config.toml
norm_place = "pre"
norm_eps = 1e-05
positions = "rope"
rope_base = 10000.0
tie_embeddings = false
parallel_block = false
lr_mult_o = 0.724
beta2 = 0.95
decay_fraction = 0.553
decay_shape = "linear"
steps = 3707
dataset = "wikipedia_en"
Each number is 50 + 15 x the weight over its row's rms, rounded and kept within 0 to 99. Layers, rows and columns count from 0. The size before them is the row's rms in percent of the matrix's.

# layer 2 attention query, 160x160, rms 0.285, rows 0-4, columns 0-159
105:85 67 51 55 40 52 64 28 47 56 22 69 40 87 79 39 50 31 73 73 64 51 52 50 35 33 63 52 57 53 50 45 48 26 30 65 47 64 45 41 32 52 44 84 52 45 57 77 68 54 44 70 72 63 41 55 34 33 45 51 47 33 37 54 68 39 61 60 39 54 54 67 55 52 36 68 36 20 44 76 65 56 67 60 54 43 52 35 59 57 48 38 53 49 67 76 26 38 53 25 57 33 54 59 60 46 54 46 82 41 73 55 52 66 68 30 61 69 70 35 34 54 63 41 53 66 58 44 53 36 61 48 42 53 38 50 51 49 50 24 74 28 30 41 55 52 80 38 34 26 79 41 35 38 64 79 53 17 78 68
088:40 55 88 59 38 28 72 47 22 39 67 48 50 31 36 49 34 37 65 40 40 46 67 72 73 47 43 35 68 50 19 50 36 31 37 71 26 28 27 46 44 42 48 33 49 28 54 61 65 56 51 55 48 56 54 30 63 63 60 53 32 71 61 68 64 49 33 44 64 74 55 67 56 63 56 43 53 71 27 54 52 39 48 70 54 53 52 79 29 49 62 43 54 48 18 45 45 69 43 57 54 39 61 54 54 41 53 39 65 43 66 57 20 43 56 52 80 43 50 47 43 77 41 63 77 48 42 77 71 36 52 19 17 52 50 44 07 42 78 52 62 36 47 36 58 39 50 61 27 23 47 47 76 49 67 64 70 62 45 62
079:31 54 31 39 54 55 78 74 43 57 62 52 70 26 49 59 40 37 44 64 54 37 48 52 53 45 66 50 52 54 64 40 61 43 52 56 61 38 34 44 21 60 57 57 48 37 48 70 65 61 56 54 52 85 59 43 52 47 33 40 39 68 61 47 42 45 19 39 38 62 66 37 56 56 57 59 66 75 67 45 35 51 77 53 28 76 57 45 48 49 20 47 30 73 49 68 88 70 56 46 37 38 61 26 67 52 68 75 29 58 86 72 37 43 44 47 83 46 51 34 42 54 73 64 54 65 60 31 56 69 45 84 49 73 50 38 65 44 31 83 25 76 53 59 32 47 56 42 23 63 53 64 57 54 23 70 78 50 51 47
087:60 42 29 57 48 46 67 46 67 42 43 54 35 36 54 62 60 64 19 56 54 44 57 46 70 48 45 46 32 48 19 70 39 61 67 26 49 30 61 44 76 29 74 69 24 34 60 38 63 27 68 44 23 44 49 33 31 61 49 47 40 62 42 43 49 52 64 53 63 60 40 51 61 46 49 33 48 62 59 58 30 67 54 51 56 62 48 10 49 52 23 70 59 31 50 32 88 59 67 55 70 79 56 07 35 65 41 33 45 40 44 34 67 41 44 40 59 50 54 78 57 16 33 39 60 47 38 73 44 61 34 71 60 65 76 47 58 40 62 66 47 64 48 68 37 51 40 63 32 58 52 55 48 67 38 38 26 63 50 07
082:54 46 21 63 49 79 79 75 56 48 65 29 37 30 59 62 42 43 46 42 30 67 52 57 63 69 58 26 58 70 39 73 52 72 65 80 60 57 46 26 37 80 39 51 55 39 24 65 41 42 64 43 39 57 56 26 45 40 28 33 36 43 79 35 74 79 54 67 46 62 56 62 54 58 43 49 52 38 56 49 76 74 49 79 33 58 34 55 45 50 59 62 19 58 40 55 99 43 67 67 62 35 54 19 66 31 87 49 19 60 50 73 26 41 47 42 50 55 40 44 38 47 61 47 49 65 46 45 50 57 42 71 58 33 55 52 54 70 72 45 38 42 41 67 48 64 48 47 44 49 18 41 53 47 38 48 58 54 48 39
# layer 2 attention key, 160x160, rms 0.272, rows 0-3, columns 0-159
095:66 38 70 57 38 64 58 72 46 61 67 41 55 71 35 32 34 21 61 45 69 30 45 71 56 67 60 49 49 35 57 35 32 53 57 56 59 31 30 56 71 44 37 39 43 64 48 50 44 04 74 49 55 49 54 68 83 59 27 61 73 34 58 44 44 76 26 70 32 32 84 31 34 28 46 34 50 60 68 41 46 46 41 44 35 39 66 53 46 62 40 71 44 59 47 50 61 31 38 22 22 61 44 41 68 57 62 56 24 32 44 41 38 60 25 48 42 54 59 56 52 54 46 29 44 59 56 23 54 50 58 28 38 56 28 46 62 60 55 50 30 80 79 35 18 32 45 35 59 48 33 32 49 36 68 65 54 47 76 64
094:84 66 29 31 54 76 18 43 74 56 40 59 34 61 66 56 33 43 48 54 59 28 39 34 27 78 60 72 63 37 80 46 56 48 50 49 66 91 49 68 50 46 19 31 62 73 60 58 59 58 53 39 59 53 56 45 66 54 42 83 58 43 41 63 56 67 48 64 29 38 65 60 53 37 44 60 51 27 60 44 56 48 43 40 59 43 49 13 46 52 71 75 78 42 78 53 31 69 62 65 54 67 52 55 40 66 45 43 43 55 47 40 63 63 20 41 33 36 38 54 46 22 54 55 51 23 54 54 40 50 79 37 34 56 57 71 70 50 25 53 59 65 60 50 62 42 31 45 39 58 61 61 51 43 85 54 19 40 47 62
086:43 55 53 40 26 45 35 46 46 61 30 44 64 12 33 61 29 56 41 69 73 19 40 39 61 71 57 55 82 44 42 67 53 27 26 61 41 44 74 43 77 59 77 43 41 44 47 49 60 19 58 81 70 44 40 52 36 61 60 50 53 03 46 63 42 65 31 48 37 34 64 42 51 40 64 50 71 54 40 43 62 28 55 57 49 55 39 61 24 45 57 44 31 44 44 44 59 41 38 38 42 42 57 34 51 70 75 48 28 45 09 53 52 36 56 59 60 57 39 29 43 49 38 67 43 58 59 53 53 53 37 62 40 44 47 61 55 69 40 33 51 93 64 34 39 16 65 42 47 33 08 46 60 65 66 43 59 41 51 42
089:22 48 79 56 58 55 47 76 35 44 57 38 69 55 41 57 26 36 33 50 67 67 58 36 45 58 53 22 28 48 45 51 46 44 56 65 51 50 23 54 55 51 44 41 48 37 47 43 18 78 36 38 56 52 45 51 32 44 44 41 80 72 43 57 51 44 53 87 63 31 50 56 47 62 50 46 63 71 64 51 35 18 58 43 52 48 37 57 40 65 65 38 39 56 33 54 42 63 52 63 64 49 50 67 51 65 55 42 17 28 71 57 76 65 31 15 69 50 54 00 56 71 41 42 45 56 23 09 49 59 59 19 46 56 38 38 43 41 59 63 50 56 71 34 54 32 42 49 63 69 57 36 44 26 28 52 49 63 48 76